Each number is 128 + 32 x the weight over its row's rms, rounded and kept within 0 to 255. Layers, rows and columns count from 0. The size above them is the row's rms in percent of the matrix's.

# layer 3 MLP up, 512x128, rms 0.103, rows 484-511, columns 64-127
size [ 87 100  97  98 107  98  84 103 114 107 123  94 113  97 102  90 106 114 101 101  93  91 132 111 123 116 106 109]
[[ 77 150 131  93 119 161  98 142 126 169 119 153 118 154 109 103 121 168  90 130 135  91 120 106 151 196 167 171 145 135 190 125  91 100 123 132 121 112 154 167  68 155 131 156 168 142 136 135 180  98  36 122  89 128 161 153  96 131 109  98  98 137 140 146]
 [113 140 126  90 138 132 132 114 105  51 127 121 145 160  77 136 111 175 115 120 130  91 130 109 202 191  93 151 144 110 162 152 106 174 150 168 102 170 127 159 132 119  87 146 149 141 179  83 169 101 125  81 149 107  67 134 157 135 116  91 100 146 131 125]
 [ 91 210 120 123 134  77  75 146 162 134  75 138 128 140 107 115 166 102 139 163 161 116 134  78 108 144 162 136 107 162 111 171 108 128 126  49 178 113  83 104 104  98 165 196 182 145 145 150 118 152 153  97 170 171 119 122  80 144 125  99 134 149 150 123]
 [100 116 184  86 123 163  83  72  78 130 172 103 134  77 148 103 112  79 111 147 166 151 114 138  87 158 106 124 184 122 133 135 168 151 145  79 142  76 151 126 159 123 142 113 132 137 136 135  49 137 148 143 195 123  42 111  61 101 112  72 168 129 165 172]
 [129  91  99  73 160  59 172 133 151  98 101 134 133  84 122 165  74 131 142 101  85 138 133  98 144 179 136  88 166  79 112 154 102  65 116 201 145 122 113 125 143 158 172 164 123 108 122  90  68 118 154 139 126  87 141 127 117 108 150  97 148 124 195 116]
 [185 195 128 123 104 119  96 136  52  98 121 108 133 111 178  96 119 151 124  74  80  76 138 109 177 129 139 122  30 132  90  91 137 169 109  93 124 107 110 171 131 137 176  74 121 123 167 146 160 114 123 127 118 133 119 183 102 147 175 150 122 156 135 129]
 [135  87 102 131  86 115 151 139 153 111 133 112 152 127 117 127 122 107 133 114 107 148 111 115 153 164  90 149  68 107 163 136 179 130 128 105 119 110 103 180 116 199  82 140 125  70  63 172 100 132 123 116 119 135 219 194 143 117 136 101 130 113 106 108]
 [111 139  78 112  98 148 127 139  38 247 130 132 104 124 144 122 120 121 141  93 184 139 138 124 125 146 127 123  89 126  82 126 108  98 121 125 124 120 135 145  83 106 100 115 104 157  49 128  39 125  95 132 180 167  88  73 100  98 137 118 153  79 177 117]
 [ 91 116 147 144 116 126  93 128 143 149 118 128 116  58  52  91  86 119  97 152  99  91 150 154 154 142 111 103 141 122 155 141  99 134 138 123 232 119 112 111 123 117 143 181 157  93  93  66  89  71  99 141 128 165 105  88 134 117 138  86 134 180 111 150]
 [120 169  88  75 123 152 109 185 135  97  88  89 110 105 102 138 100  97  88  77 132 131 108 117 138 157 146 146 117 107 124  99 167 177 112 110 170 144 148 153 128 150 168 186 133 137  95  84 150 142  97 158 144 149 171  68 127 127 155 100 103  90 154 104]
 [ 66 144 131 114 139 167 112 187  98 100 134 178 116 111 151  92 127 136 143 169 126 111 162  83 107 171 187  89 114 140 104  47  75  87 122 100 100  92 158 104 197 165 174 165 104 135 116 100 142  98 145  99 109  99 129 160  91 122 167 160 128  89 156 144]
 [105  98 132  98 135 132 117 123 102 114 141 142 135  84 135 119 152 121 180 101  46  97 110 120 112 173 114  98 141  87 162 170 159  61 115 136 147  88 109 144 102 138 144 149 191  97 118 126 141  95 110 168 181 140 132  96 106 120 119 217 133 100  98 120]
 [ 96 174  70 172  83 178 123  82 124  71 129 105 127 156  96  89  82 134 110 135 110 150 107 111 104 123 140  78 142 152 125  70  76 148 150 112 148 117  82 174 140 181 104  90 149 137 114 124  83 154 173 181 113 150 153 114 114 115  98 137 208 108 102 131]
 [ 92  84 133 168 103 113 152  88 158 141 100 109 118 179 101 174 173 162 152 147 145 116 106 152 118 203 100 140 123  74 168 123 159 118 126 184 154 126 127 154 116  80  88 133 129 182 159  87 141 148 131 142  95 134 187 150 123 136 153  98  72 136  98 134]
 [103 188 100 123 115 109 201 154 120 122  94 156 153 140 106 108 125 114  92  87 129 123  94  99 141 107 130 134 113 167 142 153 116 136 105 126 113 135  88 114 168 124  97  94 152 101 182 137  61 193 148 136 166 194 163 115 140 162 160  94  91 130 214 114]
 [ 55 131 196 125 186 191 222 123  77 102 165 140 144  91 129 132 107 110  83 119 173 104  54 149  83  98 133 129 106  86 144 107 133 130 166 152 106 167 120 112 108 175 124 174 130 124 129 188 120 109 122 125 112 155 161  78  30 140 130  95  73  98 154 147]
 [162 125  89 141 143  71 162  74 115 146 156 103 119 131 133 125  93  97 101 138 147 137 119 111 124  61 188 121 152 107 190 175 157 114 117 177 138 139 101 107 128 112  93  84  87  90 113 102  68  64 181 119 138 122 118  57 135 175 225 147  84 115 133 116]
 [121 118  98 142 157 105 165 118 106 123  98  76 167  39 196 140 169 120 127 129 119 117 154 137 121 115 157 136 116 143 196 112 114 139 149 155 183 155 110 122  80  78 134 135 130 142 161 141 110 158 129 179 180 162 113 113  64 132  58 150  70 112  60 121]
 [112 119 116 156 119 153 121 162  79 116 149 111 105 147 109 162 144  91  50 138 129 116 151 104 146 113 180  92 108 144 161  92 138 184 104 128 103 156  97 158 111 156  84 125 108  45 111  93 171 156  92 227 211 115 123 126 156  84 150 127  87 142  91 138]
 [124 135 101 107 144 143 139 152  84 170 102 144 167  53 123 129 102 158 178 100 109  77 127 157 124 163 135 129 118 144 121 141 154 153 135 103 191  60 160  93 173 158  89 180  77 128 124  57 160  96 156 101 153 116  75 122  66 120 143 173 148  93 194  85]
 [ 85  89 171 115 116 205 128 158 126 190  98 168 133 139 106 140 132 116  86  67 136 125  98 139 117 157 132 108  81 159 122  70 100 119 134 123  74  65 126  95 128 158 126  80 115 146 110 137 139 156 105 216 167  94 110 115 134 159 132  75 109 128 110 144]
 [160 162 109 110  90 130 102 195 169 152  99 112 199  63 108  58 123  78 156 121 188  93 122 170 145 113 122 127 164 119 161 159  93 134 127 156 109 122 162 137  89 112 142 147 123 143 125 145  90 171  87 161 165 132 129 152 154 121 179 112 108 155 105 136]
 [140 108 141 139 135 139 114 199 159 127 135  92 174 162 114 141 104  83 157 147 109  62 150  81 107 136  77  98  72 130 135 112 123 119 138 153  99  93 175  99  98 132 109  91 115  82 111 120  77 136 158 211 111 171  79 115  88 132 106 144 139 150 190 103]
 [168 149 139 106  97  78 105 147 175 108 152  81 216  98 140  81 167 105 122  88 134 103 101 139  92 114 159 126 123 120 143 214 147 113 100 101 132 132 163 120  98 138  81 144  91  92 164 180 122 104  95 119 105  73 169 121 154 137 188 159 106 123 130 142]
 [134 150 161 149 115 149 108  91  93 146  41 160 126 125 153 137 145  88  91 168 158 156  87  95 100 134  99 132 152 115  92  80 114  93 144  98 126 141  95 121 138  63  92 134 139 151  72 138  96 112 136 147 107 207 191 156  84 131 119  95  95 142 116  88]
 [150 125  52  94 126  60 128 197 133  62 129 129 118 104 121 100  65 128 128 177 116 163 101  92 135  63 110 160 114  99 160  88 118 134 145 161 137 184 145 152 119 164 143 118 106 172 115 120 107 136 116 129 162 123 128 155 136 139 119  66 144 121 130 132]
 [156  68 131 121 106 172 105 139 120 124 119 109 134 108 144 131 135 157 149 106 138 158 118  46 184 123 120 126 115  89 122 133  89 107 111 174 114 108 106 117  94 162 125 142 169 107  40 120 129 148 107 126  87 158 203 139  70 167 106 144 172 118 178 120]
 [ 93  98 185 111 122 117 198 137 102  87  66 121 142 124 124 157 156  73 107 126 117 180  81 114 121 189 137  89 212 135 112 137 117  90 168 105 116 147  91 111  89  98 130 101 154 109 140 128 102 106 139 114 189 149 134  98 167 185 105 161 121  80 134 118]]
# layer 3 MLP down (transposed), 512x128, rms 0.114, rows 484-511, columns 64-127
size [ 93  90  98  95 103  89  96 103 109 108 124  89 104  99 100 106 103 100  93  99  92  84 117  97 119 120 104 106]
[[173  97 147 167  99  75 122 137  89 161 123 207 178 153 101 132 192 116 128  71  58 103 108  97 170  66  68  95  91 112  89 120 148 156 163 144 184 119 106 134 132 110 160  80 134 105  89 104 113 122 174 126 163 155 161 139 160 100 118 111 162  86  87 141]
 [120  92 164 129 129 128 132 111 143 123 168 196 117 124 173 164 151 135 171 101 147  65 145 152 111 151 108 101  83 180 111 152 177 157 195 131  92 127 136  89 185 200 138 120  93 109 128 170 113  69 125 140 125 104  86  90 163 121  65  75 141 164 159 137]
 [121 173 122 118  99 152 101 157 141 149 159  89  95 144 127 145 120 107  98 107 168 137 142 138 131 112 134 133 135 112 209  93 134 178 155 155 138 132 119 131 108 121 132 120 142 188 182  49 101 187 135 149 226 137 102 163 125  53 101 115 134 145 118 119]
 [124 114 113 116 111 143 150 143 164 124 107 109 180 165 130 118 136 153 110 142 124 164 125 102 127 130 153 185 204 130 167 134 105 142  81 148 132  71 126  68 111 162 121  93 153 118 159 124 113 113 143 114 114 137 138 114 165  79 166 138 183  96 150  98]
 [134 178 185 167  84 168 108  96  73 127 144 115 138 193 115 174 174 116 145 100 117 170 112  88 170 118 136 112 121 115 151 118 169 114 142 128 115 101 125 134 115  90 132 108 100 187 113 143 137 127 129 118 163 131 172 106 115 131  86 145 145 110  57 113]
 [143 115 187 114 100 177 168 140 213 157 177 136 157  79 122 129 138 118  90 172 150 115 155 149 170 199 139 119 147 170 129 139 109 142 188 165 150 119 140 122 136 108  64 135 109 148 105  73 112 130 114 146  88 162 169 137 204 179 145  97  55 123 123  91]
 [ 67 172 128 161 123  73  76  82 115 112 152 172 180  50 104  47 109 109 137 166 161 190 132 120  92 107 152 124 198 105 139  88 119  76  94 173 123  98 162 148 136 125 165 146 147 149 165 135 101 179 180 102 154 144  96  84  58 140 134 141 159 142 121 154]
 [152  74  73 199 155 104 161  59 150 186 130 153 147 135 139 118  92 125 164 135 107  99 113 118 136 131 111 126 144 153  48 102 131  96 119  81 169 111  79 129 107 118 112 150 132 159  99 126 150 195 107 218 120 119 107 111 154 183 132 161 117 145 117 123]
 [ 87 161 100  98 156  95 136 113 158 131 132 135 179  96 123 140 143 100 146 190 130  91 144 156 132 138 143 130 155 181 116 189 107 128  46  54  82 162 144 158  95 177 153 145 102 148 150 140 105 117 129 109 147 167 144 103 165 140  89  86  98  83 123  97]
 [166  85 149 135 161 107 175 148 174 206 159 122 106 126 133 156 134 154 110 149 146 146 134 109 181 170 142 133  97 140 126 147 144 116 185 115 113 109 101  95 130 114 175 149 104 103 166 114 100 123 140 144  82 103  99 194  92 170 111 127 137 168 160 186]
 [135 120 130 153 134 107  43  96 128 108 132  98 135  95  84  65  90 104 179 102 155 130 122 129 154 138  84 162 106 137 152 132 195 148 111 142 116 118  77 147 107 123 170  68 137 123 195 114 162  85 143 142 125  79 130 185 116 132 184  94 117 112 144 139]
 [ 86 103 122  76 138 121  93  71 195 150 110 135 122 117 117 147 128 176 107 117 172 176 135 120 140  91  90 149  87  70 135  84 114 121  87 167 162 111 121  90 122  69 130 124 102 128 176 131  56 195 150  81  58 167 173 147 148  80 183 140  96 138 149 132]
 [156 122 150  82 133 167  87 208 145 136 132 131  94 133 121 143  72 134 141 100 104 165 146 124 144 166  50  92  93 164 102 127 143 119  72  96 182  97 148  99 135 154 102 113 135  94 135 178 120 104 134 192 108 152 162  94 172  96 108 149 129 109 148 157]
 [ 73 140 105 112 137 120 173 121 111 146 108 149 140 156 174 152 117 110 112 146 125 153  85  74 138 132 106  99 129  99 134 111 152 162  99  78 129  99 110 142  91 137  91 127 210 158 136 115 152  98 193 142 146 145 169 136 168  75 149 108 221 141 140 135]
 [196 113 148 188 107 137 168  85 139 114 150 115  85 120  99 112 103 161 151  80  82 115 117 147  73 127 109 158 104 146 213 192 174  89 140 118 175 136 126 127  76 107 155 155 107 128 117 159 176  98  71 123 150 111 156 191 147 138 127 136 157 108  84 152]
 [ 89 110 114 168 118 132 142 146 150 143  84 176  85  82 142 113 142 141 139 158  93 140 162 100 172 180 115  75 157 113 136 112 154 122  94 141 105 129 120 120 151 111 169 169 174 131  95  98 130  86  76 130 187 184 105 148 132 161  91 155 182 170  90 177]
 [134 135 107 115 145  67 116 165  91 156 103  70 120 139 132 145 131 111 145 163  68  93 148 141 123 175 155  95 130 115 123 148 197 180 139  97  86 134 211 103 122 170 136 174 114  86 122 147 109 151  99 101 134 165 127 186 171 149 125 106 132 119 123 150]
 [117  96 161 135 110  87 159 105 194 110 127 104 101 150 115 158 101 141 120 179 138 140 171 138 141 158 120 141 135 148 128 165  95  97 159 131 109 124 111 140 101 114 176  94  69 102 107 106 140  66 108  53  63 122 152 168 108 109 111 209 165 108 189 169]
 [149 114 133 158  99  62 114 170  76 119  91 138  80 108  92 169 151 146 172 137  66  86 137 136  82  73 149 106 139 136 132 191 141 117 125 150 135 125  95 141 187 128 129  83 115 129 154  94 169 114  72 131  85 130 100 142 110 124 103 117 175  54 144 168]
 [200 146 139 125 149 133  99  99  95 160 117 163  84 170 162  83 150 158 146 141 131 120 143 157 181  94 138 107  96  98 156  61 128 174 139 105 186 143 140 139 114  98 187 131 141 116  61 168 191 155 121 175  75 109 126 170  95  97 156  97 156 119 167 188]
 [139  97 134 194 126  83  78  95 106  73 129 130 137 112 144 103 167 194 129 123 174  99 129 176 166 126 137 121 131 150  80 120 169 128 128 164 118 110 119 132  96 137 218 102 122 169 114  90 155 109 114 113  96 177 126 165 132 149  96 146 169 128  17 140]
 [123 110 149 103 120 165 106  91 118 114 139 181 135 135 110 103 164 158 164 113 137 115 119 159 157  97 118 121 184 141 117 163 140 162 177 187 152 140 137  62 170 149 142  94 155 130 148  78 132 204 117  90  98 159 135 174 171 140 106 108 194 190 185 145]
 [133 151 158 126  84 138 128  76  98 115 143 137 139 119 123  13 117 155 184 173 168 145 102 103 194 101 160 127 159  87 135  75 101 110 105  80 111 120 121 125 154 158  87 113  72 147 118 120 130 150  52 195 163 112 102 181 191  96 181 126 165  98 184 131]
 [ 46 185 148 103 166 174 164  95 126 174 171 126  88 142 130 172 124 129 118 118 142 143 106 172  97 175 122 113 116 100 120 122 120 139 174 114 128  95 159 119  64  62 137 184 167 178 174  99 101 121 176 153 123 165 103 165  91 132 125  73 121 105 176 118]
 [131 127 150 127 100 143 121  83  84  87 145 160  76 129 106 139 251  88 139 183 116  69 167 153 144 146 164 124 133 126 152  76 142 138 110 123 133 181 175 100 108 130  93 143 125 117  76 112 148 141 104 106 126 151  90 175 108 125 115 134  55 160  77 128]
 [163 140 100 205  88 115 196 124 114 115 174 130 116 118 107 100 126 141 182 120 131 107  71 122 115  78 130  96 134 154 159  96 129 108 137 119 116 148 190 157 157 140 137 170 151 120 139 123 155 183 105 155 159 115 137 157 184 112 146 114 113  95 106  89]
 [133 114 129  99 123 124 143 188 136 125 141 113  87 120 130 140 132 130  87 179 104 198 100 113 128 146 107 117 102 120 189 101  83 122 115  98  94  90 144 166 165 160 113 144 124 122 156  95 127 122 103 116 164 140  92 131 107  86 158 109 128 194 126 130]
 [174  93 139 120 103 127  75 163  82 140 148  30 137 202 118 177 102 125  56 140 158 155 135 147 141 127 149 146 189 124 128 144 114 128 170  93  99 210 132 119 166  85 105 119 121 162 133  88 142  79 126 119 131 110  92 168  88 137  98 117 189 113 140 125]]